Weights of a small transformer language model.
Size: 8 layers, width 128, 4 heads of 32, MLP 512 squared leaky ReLU, vocabulary 3435, 3.84M parameters.
Architecture: RMSNorm before each block, no position embeddings, no biases in attention or MLP, normalized queries and keys, ALiBi, value embeddings.
Training: a variant of Adam for these matrices, 137M tokens.
Each number is 50 + 10 x the weight over its row's rms, rounded and kept within 0 to 99. Layers, rows and columns count from 0. The size before them is the row's rms in percent of the matrix's.

# layer 5 MLP down, 128x512, rms 0.116, rows 0-108, columns 448-511
106:50 74 52 62 32 52 56 63 53 52 62 37 49 41 58 58 55 49 43 62 49 46 66 46 67 50 40 57 75 63 55 43 40 47 41 52 48 40 37 43 48 54 43 67 58 31 54 54 54 50 46 39 56 57 39 54 65 38 46 60 43 54 60 62
101:41 44 45 81 54 43 76 39 63 48 59 44 49 46 63 46 35 58 43 65 38 71 55 35 41 45 50 44 45 53 42 47 63 63 38 45 59 43 46 71 47 55 60 38 43 60 25 45 52 63 47 49 58 56 46 58 52 57 44 50 55 63 76 58
185:54 66 47 57 45 61 34 59 65 53 54 63 44 44 55 74 45 65 42 47 56 47 70 65 55 57 46 74 48 59 49 57 46 44 68 57 44 43 57 39 58 57 51 39 56 56 50 53 64 49 61 71 61 42 54 50 51 47 45 66 54 57 53 40
097:41 39 53 64 59 54 67 42 48 56 44 54 63 61 38 30 54 53 57 62 59 63 51 44 33 35 51 46 52 38 40 69 43 51 32 44 56 51 36 58 58 40 49 60 48 53 51 40 51 68 64 35 49 49 33 51 67 47 49 60 49 55 45 40
084:58 56 47 41 56 47 73 53 36 44 55 53 59 54 61 51 30 52 29 52 46 34 37 55 47 61 62 41 52 46 55 69 47 49 52 49 55 50 59 66 53 66 52 31 71 34 65 51 51 32 33 54 40 65 39 35 59 55 61 61 64 36 42 55
095:34 39 37 50 36 31 50 38 63 51 56 55 75 42 37 35 66 33 49 55 24 32 34 45 45 45 53 47 54 59 57 44 42 50 47 68 43 41 45 58 32 35 53 77 40 49 38 61 49 43 62 45 26 51 49 46 52 48 44 54 60 61 43 71
115:42 42 43 37 53 57 53 30 67 48 57 57 58 56 57 41 54 35 55 50 68 48 38 40 51 39 58 39 60 45 61 46 70 49 35 46 54 68 48 58 45 52 51 58 44 60 62 47 46 57 68 44 54 46 42 52 57 54 42 48 50 55 67 49
096:36 60 63 60 64 34 48 60 47 58 45 46 57 65 42 56 43 40 35 40 49 46 48 45 40 47 46 40 50 51 60 54 45 44 71 33 34 50 51 42 50 64 37 48 53 48 41 46 49 43 56 50 46 20 60 46 56 59 38 65 27 43 43 69
099:63 64 44 36 41 64 56 42 48 48 56 27 37 52 29 70 36 58 47 47 56 52 68 51 34 53 50 55 58 59 54 69 33 38 52 66 45 49 52 41 61 51 54 37 58 49 40 40 62 38 36 66 46 51 66 63 58 37 37 52 54 79 44 42
117:40 40 42 37 54 46 63 24 54 64 39 48 48 56 53 59 43 33 59 73 46 57 50 34 53 45 58 36 40 55 50 73 41 60 34 33 59 62 44 58 51 51 50 51 51 54 64 64 44 41 61 33 59 66 47 46 48 37 67 30 38 57 44 48
089:59 49 46 43 57 55 33 56 67 48 40 60 41 43 61 55 64 57 45 43 33 56 58 40 64 45 60 59 48 37 49 39 44 38 46 51 52 48 67 47 48 50 46 42 47 45 51 44 62 24 38 62 50 58 52 55 62 47 47 55 64 60 52 46
101:44 44 69 49 39 45 46 66 53 38 48 42 57 48 55 56 51 63 46 41 38 42 52 64 24 43 50 78 45 43 46 49 61 56 78 41 42 47 48 56 44 49 45 28 45 42 45 47 50 49 44 61 65 50 48 55 37 55 57 47 67 49 70 48
101:47 47 44 31 34 44 46 58 48 53 49 57 56 48 37 42 29 43 51 40 41 59 46 66 67 51 46 51 46 45 48 62 53 55 28 41 31 42 38 70 64 49 43 41 47 52 63 59 57 44 50 61 41 42 66 40 55 45 44 62 55 51 45 49
096:53 53 30 73 66 48 36 53 52 57 29 61 32 50 49 62 55 72 46 42 42 25 58 53 67 59 42 60 61 51 37 52 37 48 43 57 50 52 54 26 61 52 47 44 59 39 54 46 51 33 45 47 43 41 28 43 34 47 61 63 48 58 30 37
098:54 43 39 63 66 54 68 50 41 36 59 62 78 53 49 38 53 46 57 37 51 43 30 48 68 52 49 37 57 47 37 46 62 61 37 44 59 45 47 30 61 62 44 51 68 57 42 51 39 57 56 42 42 62 44 46 47 56 39 39 54 31 47 38
104:65 50 62 41 51 35 44 34 53 35 50 39 60 42 45 48 52 50 29 39 46 48 51 66 37 39 49 51 64 44 54 34 59 47 58 46 36 45 67 32 54 32 58 52 34 56 53 51 48 45 49 55 40 25 53 35 50 58 55 52 53 43 63 56
109:64 48 59 40 59 53 39 60 63 56 58 59 46 41 40 54 46 43 48 46 64 54 52 58 44 41 54 43 63 51 67 28 51 45 36 61 40 43 51 48 49 35 41 55 59 47 41 50 54 35 44 62 63 55 41 59 47 50 44 44 43 43 49 56
094:47 66 62 56 69 76 49 73 33 71 35 40 34 40 51 42 55 60 65 52 48 46 51 50 68 63 51 52 56 52 59 52 49 50 60 57 52 53 49 56 31 57 65 63 42 34 53 45 55 51 48 54 58 42 56 43 55 52 51 55 62 53 38 35
100:55 36 43 47 62 48 66 31 52 49 43 55 38 47 41 58 57 66 47 53 43 41 55 56 56 61 38 57 47 58 44 80 65 38 52 53 62 49 70 52 26 59 59 57 39 51 41 49 60 45 49 45 49 38 50 63 46 25 51 50 55 64 28 48
097:38 56 43 35 55 56 48 49 59 57 51 61 49 42 43 40 57 54 50 54 52 49 37 51 58 57 61 44 26 45 65 49 61 43 34 49 78 37 55 38 54 45 42 47 40 39 40 40 52 51 46 43 70 72 47 51 46 49 45 50 46 56 59 44
102:38 57 51 44 39 59 53 49 57 75 55 46 68 58 60 48 54 52 49 54 58 49 51 45 66 58 43 55 67 38 59 54 38 61 58 59 47 53 48 51 57 61 29 62 51 58 54 57 36 48 52 56 52 38 53 32 61 31 57 45 47 52 60 53
101:46 27 38 52 47 45 46 51 29 60 52 54 53 54 58 42 52 51 61 43 50 51 46 20 65 37 39 53 46 49 43 50 59 46 50 27 58 39 46 49 41 54 72 64 58 51 35 54 39 53 62 49 64 35 47 49 49 47 58 35 34 64 41 48
096:55 36 42 53 49 54 39 33 58 54 52 63 61 54 42 59 49 60 64 34 54 56 51 49 41 44 51 48 50 27 63 40 49 53 57 49 39 56 35 28 79 58 54 54 58 65 44 45 47 64 44 48 48 34 52 48 52 64 68 47 36 43 56 39
090:38 56 46 61 70 45 48 40 41 65 47 48 70 58 53 43 53 35 46 64 42 42 60 38 48 35 55 44 45 66 54 56 64 41 36 63 33 56 28 50 51 50 54 38 55 54 28 63 45 50 66 43 51 45 42 63 50 48 61 43 66 47 58 54
094:48 65 52 41 48 36 44 42 53 73 58 16 42 63 50 30 43 57 40 57 49 55 63 43 47 51 54 68 34 55 39 51 30 42 54 45 31 49 55 44 48 49 37 37 45 49 22 65 52 36 44 57 43 48 63 60 45 67 48 47 52 61 40 45
101:47 55 36 47 47 43 46 46 39 53 48 51 42 43 60 47 39 53 51 41 46 52 56 59 53 45 47 67 48 59 49 55 57 69 55 61 67 56 47 40 51 50 51 38 66 33 58 49 61 59 43 56 49 55 57 57 59 55 48 44 30 46 38 56
097:58 50 36 37 41 62 66 40 39 54 50 56 59 49 51 47 57 54 55 50 75 49 50 55 54 57 60 54 58 51 52 53 65 44 35 51 67 72 53 37 39 51 54 49 71 68 49 40 51 56 64 54 46 55 44 39 53 50 43 43 27 51 34 32
099:64 28 55 62 45 59 61 53 46 61 41 54 67 27 49 50 61 43 69 48 62 57 39 63 47 41 35 55 43 53 63 88 46 54 54 33 44 29 33 39 46 57 47 62 49 33 57 53 56 69 54 55 49 46 60 49 60 41 53 28 40 58 36 43
105:35 45 63 53 51 57 44 63 64 61 39 64 55 53 65 42 68 55 40 52 50 48 39 51 55 60 52 48 63 47 34 66 42 49 58 41 57 46 44 41 60 47 63 76 41 56 41 43 43 42 67 45 48 42 27 62 45 41 56 54 47 38 58 58
108:49 64 30 21 34 53 46 54 52 62 39 41 49 63 32 57 64 71 48 48 33 41 59 72 54 58 50 71 40 59 43 41 42 45 54 53 57 27 56 52 70 29 49 52 55 38 54 53 59 26 33 52 44 33 44 61 56 73 38 55 44 53 16 39
093:57 43 60 42 40 59 36 30 48 54 43 60 55 36 41 56 63 38 69 47 29 40 42 51 55 59 51 37 50 49 47 52 32 54 43 52 40 51 33 51 63 40 44 48 46 50 46 51 62 42 56 34 49 42 48 47 41 49 72 46 37 41 50 52
092:55 57 25 46 38 48 47 51 37 46 44 42 55 87 56 40 36 53 48 57 42 34 44 38 45 37 52 50 40 57 50 52 36 46 55 60 40 45 60 58 38 65 52 70 43 40 68 53 55 39 64 50 52 41 45 58 35 43 45 48 53 56 41 34
103:45 43 38 58 66 58 58 41 59 58 46 50 57 62 48 40 50 46 60 48 53 57 56 31 64 47 36 38 39 52 56 64 38 60 44 58 55 55 31 51 55 57 47 59 63 69 53 45 38 78 65 42 40 54 46 63 64 62 51 58 51 43 51 49
096:47 61 45 61 40 62 56 39 41 64 57 59 33 53 47 48 51 55 46 42 42 47 61 36 56 33 45 58 68 58 43 46 40 41 44 52 47 39 64 35 43 63 55 49 37 50 51 46 60 37 46 55 58 46 49 73 42 52 62 38 56 73 62 60
092:61 54 62 55 40 64 52 38 50 39 57 61 51 37 44 61 40 63 68 50 65 57 49 33 45 53 43 48 47 60 70 52 49 66 51 52 50 46 48 59 53 69 24 56 47 61 55 39 51 50 50 54 53 43 30 77 50 61 55 54 37 50 67 22
089:45 40 36 45 52 33 56 53 46 53 31 62 51 38 71 54 56 52 56 48 63 65 49 50 50 55 50 41 37 58 40 38 58 31 59 52 50 42 64 68 37 51 48 42 42 47 36 44 52 46 58 58 45 59 60 52 46 64 45 56 61 61 63 73
100:47 64 53 44 66 64 47 40 49 58 44 41 60 38 54 57 59 55 47 43 55 44 62 38 46 43 58 59 42 39 45 51 33 41 62 67 46 58 58 28 43 42 36 58 40 55 62 36 45 53 47 53 61 45 43 51 58 57 42 42 50 44 47 37
099:57 54 42 48 48 38 59 59 47 52 48 40 49 65 50 59 54 52 45 36 58 53 51 46 61 51 46 51 51 50 57 50 30 46 52 42 45 50 54 50 50 58 38 22 53 45 48 29 49 53 41 48 57 52 40 62 72 45 48 32 49 54 63 61
093:34 53 53 35 42 51 54 62 32 32 57 52 37 57 67 38 68 49 57 54 37 43 59 32 44 53 37 47 58 35 51 48 49 41 72 55 66 66 49 57 49 40 31 48 50 46 62 55 44 47 48 44 56 55 42 52 45 56 54 31 72 42 66 59
095:54 65 46 60 43 26 56 44 60 82 45 39 56 65 46 58 57 35 39 36 47 52 51 46 47 33 54 49 43 40 58 53 47 50 44 48 36 53 46 50 36 64 46 60 53 54 50 59 57 45 64 62 30 67 63 53 68 48 46 41 38 54 48 40
097:61 35 67 66 46 43 42 48 62 51 50 42 33 56 56 70 45 52 60 63 49 55 50 47 50 66 41 52 73 31 57 68 51 56 48 35 47 45 51 30 44 57 70 40 58 60 48 64 38 53 60 27 39 40 48 65 64 56 62 56 60 40 41 59
102:56 56 73 57 54 51 44 30 55 57 56 61 49 40 53 52 38 69 52 61 37 51 41 72 49 45 59 62 51 54 49 64 67 61 48 50 53 36 41 55 51 71 54 51 44 40 76 48 41 68 54 55 54 80 49 40 76 40 55 40 52 43 48 38
103:28 51 56 64 42 59 59 60 50 45 49 51 45 59 56 51 65 70 53 39 36 49 52 48 61 57 48 53 41 32 52 54 50 49 61 42 54 49 46 40 34 57 40 46 61 37 52 41 57 56 47 42 44 44 46 51 54 52 33 66 46 45 56 43
105:51 38 71 53 50 54 27 43 63 54 59 75 54 49 37 59 74 52 50 63 57 36 47 37 59 68 46 53 55 40 49 42 57 57 67 55 66 44 42 38 52 38 48 49 41 69 37 56 52 46 61 53 49 43 39 52 41 58 62 60 23 51 49 61
094:45 49 54 47 43 65 46 58 51 47 51 41 57 46 32 46 40 44 59 50 37 61 54 48 62 64 40 54 44 41 58 47 50 50 36 55 72 49 49 34 59 53 14 45 60 69 47 46 70 67 54 40 61 53 56 41 59 53 53 51 46 52 44 48
106:53 47 37 50 53 47 37 45 48 43 41 67 60 45 44 52 54 49 39 57 49 47 56 69 40 41 46 65 49 40 54 36 50 73 72 48 52 36 29 24 63 64 58 53 46 44 40 46 57 64 55 52 55 42 50 46 46 39 51 41 59 55 68 65
102:43 57 58 32 42 48 45 71 48 25 49 52 32 41 60 47 45 51 57 33 30 59 52 53 41 51 37 49 46 48 52 46 58 43 58 63 57 71 41 34 51 55 56 47 52 48 81 45 65 53 44 62 47 51 63 50 63 65 42 62 59 48 42 43
102:78 41 34 45 60 41 46 57 58 40 49 55 63 54 38 55 61 41 50 51 53 35 39 36 58 61 44 34 57 57 62 43 43 63 42 36 46 57 40 51 56 54 48 52 58 47 59 48 33 39 68 35 59 46 44 38 38 34 65 33 58 44 58 51
102:44 52 49 47 54 40 53 54 51 43 41 41 61 60 46 70 50 41 46 66 34 40 50 37 56 56 45 31 42 61 48 63 53 53 51 56 55 64 55 61 37 39 46 67 50 38 54 46 51 55 52 50 35 47 45 55 45 56 65 30 54 47 56 59
102:48 56 74 44 41 62 45 51 51 48 53 33 46 45 54 45 59 52 49 59 53 51 46 46 64 31 49 73 56 47 41 60 59 58 55 54 39 27 38 53 40 41 56 60 62 60 33 47 70 46 41 32 50 54 53 37 41 43 62 64 43 51 45 26
100:44 42 59 29 76 55 52 57 43 46 49 40 45 35 62 44 53 52 33 69 51 49 53 59 50 59 61 54 48 53 55 43 54 49 50 69 60 41 55 62 54 42 36 41 53 60 53 40 69 49 39 59 74 65 66 59 41 60 53 49 74 59 35 59
094:52 49 56 50 56 49 56 33 55 69 55 54 52 38 53 48 52 69 57 58 71 60 48 49 44 44 70 63 62 50 45 34 54 46 38 52 21 48 45 63 41 46 41 49 38 55 43 61 54 53 49 62 63 58 29 37 56 56 39 37 46 59 44 34
095:45 51 42 51 29 52 50 38 43 55 48 51 25 69 51 46 55 53 43 30 44 61 47 63 51 54 76 47 53 38 47 62 54 61 57 36 43 45 53 57 51 36 43 31 65 57 39 45 56 51 55 62 51 57 37 43 53 48 52 31 45 57 51 47
098:52 61 57 51 34 31 48 71 51 53 40 42 37 48 35 43 64 54 35 47 43 47 61 57 56 58 38 60 49 42 45 50 48 40 65 50 38 28 68 44 56 44 61 54 56 43 49 43 52 50 32 35 56 61 49 46 64 48 42 52 56 43 43 64
104:71 52 57 45 62 54 48 52 50 38 43 51 47 50 40 67 38 36 51 64 66 52 34 57 50 54 48 46 50 63 43 59 47 58 50 33 54 61 45 54 60 64 49 64 51 76 56 66 37 73 56 50 25 25 59 50 53 56 47 38 50 54 47 57
106:39 52 29 36 35 42 51 55 57 59 47 58 42 25 58 67 62 64 46 55 33 42 48 60 50 52 76 56 45 46 51 48 49 55 54 50 46 60 54 48 36 47 54 48 56 55 48 47 53 72 48 58 53 44 41 38 36 39 63 52 47 38 44 66
098:52 65 66 44 57 51 45 48 41 58 62 37 47 66 31 49 38 52 52 54 44 53 71 61 46 59 29 55 54 40 36 56 48 42 54 59 62 33 55 53 44 67 40 63 52 52 66 44 63 54 47 45 40 55 56 59 48 49 56 68 56 39 37 63
097:37 66 52 61 50 38 36 49 52 54 60 50 18 44 67 37 39 58 51 42 46 41 48 44 31 27 41 50 59 41 32 73 47 52 65 51 46 59 48 47 56 59 50 53 48 55 66 58 59 46 36 49 39 42 35 63 81 60 60 62 71 35 39 52
106:59 57 37 59 30 54 45 54 49 46 43 48 49 37 48 63 48 55 51 44 69 39 63 55 56 53 55 43 45 68 51 55 38 46 50 69 45 61 54 37 49 68 53 43 60 43 63 52 58 56 42 44 55 68 48 29 62 50 28 59 45 55 70 33
103:34 49 43 46 66 44 39 52 65 49 73 59 51 48 60 59 51 46 55 59 59 43 73 54 44 50 63 45 61 47 38 53 39 51 44 72 43 38 50 62 55 32 49 68 44 41 53 36 36 47 49 58 57 56 34 54 60 61 54 55 46 50 69 47
097:33 52 33 45 32 31 66 44 42 64 49 55 50 47 63 50 65 53 41 56 60 59 45 62 53 43 46 53 38 54 47 46 45 41 53 54 51 32 43 48 50 57 65 58 63 55 49 54 56 50 48 36 39 39 47 58 48 45 22 45 61 45 45 47
101:56 45 61 50 52 52 69 55 42 59 51 61 57 44 30 44 54 63 70 62 42 52 54 70 60 47 53 53 48 45 57 72 57 41 40 45 43 65 50 48 28 30 54 62 59 41 47 44 63 34 46 54 51 47 51 69 58 55 51 48 40 51 50 67
096:71 46 47 53 37 44 47 64 42 64 52 33 50 53 41 45 60 44 46 72 54 36 41 46 32 40 48 42 48 51 42 46 50 40 61 52 47 44 76 68 59 46 50 69 51 60 47 59 39 45 48 32 68 62 60 57 52 36 67 48 51 63 37 53
103:48 55 42 68 60 40 47 35 41 55 57 62 51 69 58 54 47 44 44 49 67 45 52 53 62 53 64 51 30 50 55 45 69 68 50 39 48 40 39 61 52 43 54 54 63 32 40 37 61 74 49 30 43 44 49 46 54 58 61 49 39 42 66 58
099:38 47 44 69 31 30 41 29 51 48 54 44 51 42 60 53 28 44 54 57 64 57 61 54 64 51 49 27 40 59 43 56 43 45 44 41 47 48 58 49 51 68 52 51 29 50 40 60 53 38 64 58 59 39 59 46 41 36 46 49 50 61 61 52
104:61 62 51 42 79 38 42 36 49 57 55 36 53 58 62 54 38 62 44 67 46 40 61 52 44 48 38 71 56 58 47 51 64 62 51 67 63 63 52 44 57 48 42 61 45 53 49 53 28 50 50 47 52 49 56 62 38 62 62 40 67 63 51 60
101:47 39 61 46 47 64 37 66 71 60 56 65 57 56 30 43 62 56 50 52 41 50 50 57 52 60 53 62 37 63 54 70 52 25 65 51 59 38 41 52 49 34 51 34 36 43 46 54 57 33 40 39 39 49 35 46 53 51 52 55 49 48 54 50
101:46 50 33 41 45 44 41 42 50 55 44 59 58 32 38 48 53 56 56 44 40 38 59 51 66 51 63 50 56 47 48 49 63 60 60 46 49 56 45 64 56 48 55 64 70 61 51 42 32 48 50 62 36 53 54 46 52 59 63 59 43 45 60 53
096:57 45 53 53 67 49 57 53 56 44 53 65 57 67 55 44 53 31 44 21 53 39 41 59 54 44 58 45 47 56 47 54 49 46 45 39 37 63 45 50 60 40 66 58 53 59 65 48 56 56 55 40 44 53 51 58 53 47 44 39 57 56 50 44
103:37 74 53 49 52 78 58 34 40 48 45 54 41 47 72 51 46 50 45 49 46 46 67 51 44 27 53 48 47 72 56 53 34 60 59 41 51 36 54 58 62 49 50 52 44 46 48 47 59 55 46 58 50 46 56 38 35 37 43 62 42 61 59 52
086:50 47 43 42 58 63 50 66 62 29 57 41 54 44 61 46 49 45 52 59 42 50 34 29 44 49 51 36 58 41 47 50 52 43 54 62 47 52 45 67 69 48 49 42 46 49 63 12 36 56 63 45 40 62 30 65 47 36 66 62 38 34 50 45
098:46 48 42 35 53 48 54 38 58 57 41 53 57 28 63 54 48 42 42 42 52 51 39 58 49 47 59 48 46 41 44 47 51 53 41 53 51 67 42 51 39 56 45 61 46 33 61 40 50 64 48 45 48 38 58 52 60 53 55 45 54 54 49 46
100:42 59 49 54 57 45 41 41 70 40 57 44 53 41 42 62 34 53 73 43 51 56 61 52 46 67 56 56 44 26 67 60 64 56 46 60 40 53 48 49 53 40 40 40 42 60 49 32 54 49 55 58 50 54 61 50 60 54 29 39 55 66 62 48
102:59 43 42 43 45 49 58 51 48 42 49 49 42 38 55 35 53 48 48 32 40 40 58 43 36 58 58 23 68 34 43 25 53 50 35 64 44 64 47 49 51 43 43 51 40 53 52 52 42 47 50 44 60 48 51 61 48 33 60 62 51 48 48 66
097:66 22 69 63 48 38 54 47 58 63 46 66 45 25 43 44 53 43 28 29 55 47 40 50 59 61 51 43 49 54 54 59 44 43 58 45 53 59 47 48 56 54 51 44 54 46 52 35 38 54 53 48 38 45 62 55 68 53 54 35 42 53 42 59
101:54 54 49 64 31 53 24 58 27 64 58 45 57 66 56 46 51 44 43 47 55 53 62 62 45 48 59 44 52 54 38 51 64 66 56 57 56 76 40 55 66 52 51 80 46 45 57 43 50 45 49 52 50 57 45 43 47 56 55 54 62 60 55 64
097:43 60 50 59 38 45 42 57 44 61 60 63 64 45 57 37 37 56 44 42 60 35 55 38 56 39 39 44 55 50 59 54 82 55 46 55 48 56 43 44 49 73 49 52 55 43 56 54 29 66 58 35 39 60 42 46 40 41 31 59 47 39 57 67
100:56 45 45 58 39 50 60 28 53 55 47 60 51 58 57 42 37 50 27 44 56 37 34 44 53 38 20 51 43 51 55 44 60 59 51 46 52 55 40 45 51 59 59 52 39 47 34 47 45 58 61 59 42 38 27 35 65 34 55 45 34 51 54 58
087:51 39 65 51 58 51 57 31 53 48 51 37 59 43 65 56 49 39 39 59 63 45 53 36 61 49 42 43 57 43 56 51 62 60 43 49 62 54 34 37 66 59 61 60 67 44 43 64 35 53 52 43 47 47 44 42 63 52 45 48 49 56 62 52
100:66 31 57 36 43 45 61 48 49 50 49 43 58 42 40 51 50 63 58 40 50 48 46 50 41 56 43 61 40 40 55 40 54 45 43 64 39 37 42 52 59 41 57 47 57 61 43 63 59 57 49 71 74 41 58 25 52 40 35 59 58 59 45 71
095:61 34 56 58 46 50 39 58 36 46 48 63 64 57 66 57 62 49 59 70 43 59 47 47 47 35 46 76 39 57 64 66 53 41 40 55 48 59 54 50 47 59 68 59 71 51 44 33 60 54 48 30 60 34 46 41 44 55 52 45 51 35 40 54
103:58 48 54 50 61 46 47 44 58 44 59 48 47 59 60 44 37 39 60 58 57 62 54 54 26 56 34 54 45 46 61 49 70 39 52 39 49 51 35 39 31 46 59 43 73 51 49 64 34 68 55 48 49 61 49 46 45 77 57 51 48 42 57 70
087:66 42 40 48 66 58 46 48 58 52 61 59 68 42 39 54 76 52 54 45 58 55 51 45 48 53 52 54 54 55 65 52 53 64 50 57 76 51 47 33 45 43 48 50 56 71 40 40 45 47 45 51 59 58 67 39 35 60 45 44 44 59 54 57
094:37 65 54 39 39 47 57 28 47 43 48 54 58 47 52 45 49 55 47 45 65 52 54 52 47 44 51 56 58 46 40 45 65 64 57 62 39 65 37 64 49 45 47 46 54 68 57 60 45 45 63 52 60 52 45 30 55 38 57 45 50 41 56 60
094:66 34 53 61 39 49 60 45 66 48 43 68 55 35 53 55 50 41 51 50 57 43 47 47 38 55 52 51 36 58 33 59 52 51 60 54 36 69 61 54 48 45 55 50 45 65 37 50 50 59 61 58 51 29 45 59 44 51 31 55 39 44 55 25
103:50 33 62 54 53 47 46 60 68 51 58 52 54 41 54 42 55 56 54 49 43 39 34 52 72 57 50 48 58 52 56 44 49 34 38 25 40 51 35 46 52 60 66 64 60 51 63 60 50 41 58 36 47 63 41 67 47 57 41 48 53 37 62 57
095:29 54 52 43 52 47 47 46 55 47 51 46 36 49 63 38 53 52 58 33 37 45 61 48 37 44 51 56 42 62 61 63 44 47 29 32 58 46 46 37 62 46 46 49 50 86 70 30 62 52 56 42 54 60 49 47 49 51 42 53 53 43 72 39
104:42 51 58 51 36 49 37 64 59 44 40 59 60 44 53 54 47 53 47 51 52 36 50 59 35 41 49 48 45 49 55 47 33 37 65 57 65 62 40 44 47 49 41 65 48 66 44 44 54 51 50 55 30 47 33 30 41 48 33 44 41 33 51 40
094:55 73 25 55 48 38 44 46 35 58 56 48 53 49 73 59 58 55 37 34 47 61 42 45 49 43 40 50 54 49 39 44 59 35 46 33 49 65 46 55 64 65 72 61 46 42 65 63 46 44 56 33 64 44 57 60 28 44 46 39 62 62 51 54
098:54 43 55 42 37 69 45 46 50 46 40 58 57 47 47 45 58 41 49 59 52 39 50 35 53 65 47 45 35 42 53 54 44 35 45 48 63 55 31 53 51 54 51 40 53 54 45 73 38 54 53 50 25 64 48 58 53 45 47 44 72 47 42 70
099:47 54 43 55 57 48 46 53 41 69 49 43 50 71 35 51 51 53 31 57 44 42 80 51 58 39 39 55 59 48 55 48 62 52 60 63 46 51 69 48 44 36 72 25 57 52 42 47 49 51 42 70 39 51 73 39 42 59 30 49 48 60 50 54
095:49 52 61 41 54 28 18 49 53 53 74 49 62 54 36 42 46 43 54 40 51 48 49 55 36 51 53 54 45 59 44 53 44 35 50 61 31 48 54 48 53 49 43 63 67 32 60 44 44 45 48 50 54 27 59 45 47 70 52 48 55 62 34 44
096:35 51 42 48 54 47 56 58 48 42 55 55 50 71 42 47 53 57 61 40 59 36 57 65 40 66 54 55 56 67 55 61 56 62 50 37 61 30 39 41 57 64 70 56 47 58 58 37 46 54 43 50 67 54 40 54 26 50 93 56 26 60 36 49
102:66 48 44 59 36 57 60 45 56 64 38 54 53 37 64 62 36 75 70 38 51 35 33 42 62 34 31 47 40 43 46 40 61 52 42 43 48 49 55 45 50 39 48 59 60 24 47 53 58 69 41 43 48 49 54 49 51 53 60 48 47 50 38 52
102:62 49 60 58 42 56 50 40 37 59 53 53 50 55 41 51 44 71 53 57 41 65 58 48 62 52 67 61 49 53 55 43 48 51 44 67 45 49 60 49 33 58 35 76 43 61 66 44 45 55 50 37 50 43 47 56 49 60 63 49 44 43 58 45
099:36 47 27 49 44 47 52 48 49 51 58 61 44 42 46 44 55 38 51 50 69 39 55 56 49 63 32 39 42 58 58 69 32 68 45 48 52 49 58 57 73 76 61 62 62 41 60 51 66 63 49 53 39 56 51 64 45 57 52 70 42 49 43 65
097:56 49 51 55 52 59 39 41 48 58 50 57 50 72 67 57 50 41 58 32 52 53 63 46 62 39 63 65 39 53 63 51 37 37 48 65 52 37 36 55 37 42 53 48 58 53 23 49 46 57 46 53 48 53 44 61 56 42 38 51 62 45 67 37
108:46 50 48 53 57 53 38 31 51 40 49 54 35 46 47 49 51 37 30 54 41 39 33 49 54 38 59 47 56 62 55 53 52 94 57 51 49 53 52 63 41 49 60 54 53 62 39 48 39 50 62 58 45 30 38 55 54 50 58 44 50 57 43 47
092:50 47 56 65 40 51 41 56 48 51 52 58 37 41 53 52 54 52 49 53 69 37 44 49 42 42 61 49 55 50 59 39 49 33 53 53 36 53 55 49 49 62 43 47 72 66 36 51 55 60 56 37 53 45 47 50 31 58 66 47 49 41 62 46
092:64 43 43 45 60 70 43 48 54 52 38 65 28 31 36 52 45 49 71 44 67 60 45 41 51 24 60 41 50 54 48 42 60 52 54 51 62 50 60 40 63 80 58 55 45 52 45 65 43 55 67 52 49 58 50 48 61 33 61 49 64 50 55 48
100:45 53 65 50 44 38 31 49 56 54 49 54 54 42 28 62 60 53 40 59 37 80 52 64 51 53 56 71 47 50 44 47 56 49 37 51 52 37 40 60 39 56 47 42 34 58 55 57 60 46 37 64 56 52 44 52 66 63 51 60 52 47 46 35
097:49 57 58 53 48 52 60 47 51 41 57 62 68 50 41 44 44 50 41 59 57 48 38 49 72 62 38 50 57 50 58 51 54 66 42 55 48 50 61 58 53 51 62 55 37 58 49 35 50 41 49 68 63 39 63 37 43 43 38 55 44 69 41 51
096:42 62 63 57 42 50 25 44 58 37 46 55 51 69 66 43 50 45 48 52 59 45 43 44 49 32 32 50 51 39 36 66 38 41 40 47 46 44 45 49 75 64 52 50 55 47 53 67 49 70 52 48 50 50 58 29 40 74 60 33 49 59 76 55
099:45 60 52 50 57 63 48 71 57 39 55 40 37 58 53 40 71 56 50 58 63 57 45 51 23 45 35 41 39 57 48 34 55 61 56 51 56 47 51 53 56 47 53 65 36 44 34 78 55 56 46 68 62 59 41 48 49 60 52 66 52 40 62 49
107:52 55 40 61 50 78 58 59 45 43 52 49 50 44 42 38 44 61 43 39 67 30 48 56 60 60 44 48 39 40 62 45 54 60 56 58 54 53 54 59 54 45 51 62 57 63 51 61 61 53 50 49 47 56 44 52 53 66 39 48 53 33 44 47
104:56 35 66 47 51 56 65 49 51 53 56 44 58 33 51 50 50 58 68 63 53 44 46 48 70 55 52 37 42 49 51 54 59 35 46 40 48 59 37 58 51 64 57 41 39 58 50 44 34 23 56 42 49 43 70 53 45 46 49 46 73 49 45 63
097:35 64 45 50 46 36 40 48 55 53 46 58 63 32 41 52 60 55 55 54 45 39 49 70 73 60 32 51 40 36 44 50 57 58 56 69 37 40 70 35 56 41 61 50 44 52 55 68 64 63 37 48 45 43 61 35 37 48 45 61 30 53 57 40
103:54 55 55 50 56 48 40 45 53 35 57 43 51 64 64 63 62 48 46 42 49 50 46 38 51 53 42 38 54 52 46 42 59 54 32 27 53 54 38 66 42 48 55 50 44 62 52 56 44 52 53 56 53 40 62 57 64 52 47 56 44 50 45 49
099:41 44 51 50 54 53 50 65 48 39 51 43 52 37 54 50 73 41 43 36 57 47 40 58 37 74 23 46 63 58 37 42 41 63 50 43 51 44 52 36 45 48 42 56 23 59 50 29 45 52 38 46 56 54 56 58 49 34 54 66 44 53 53 66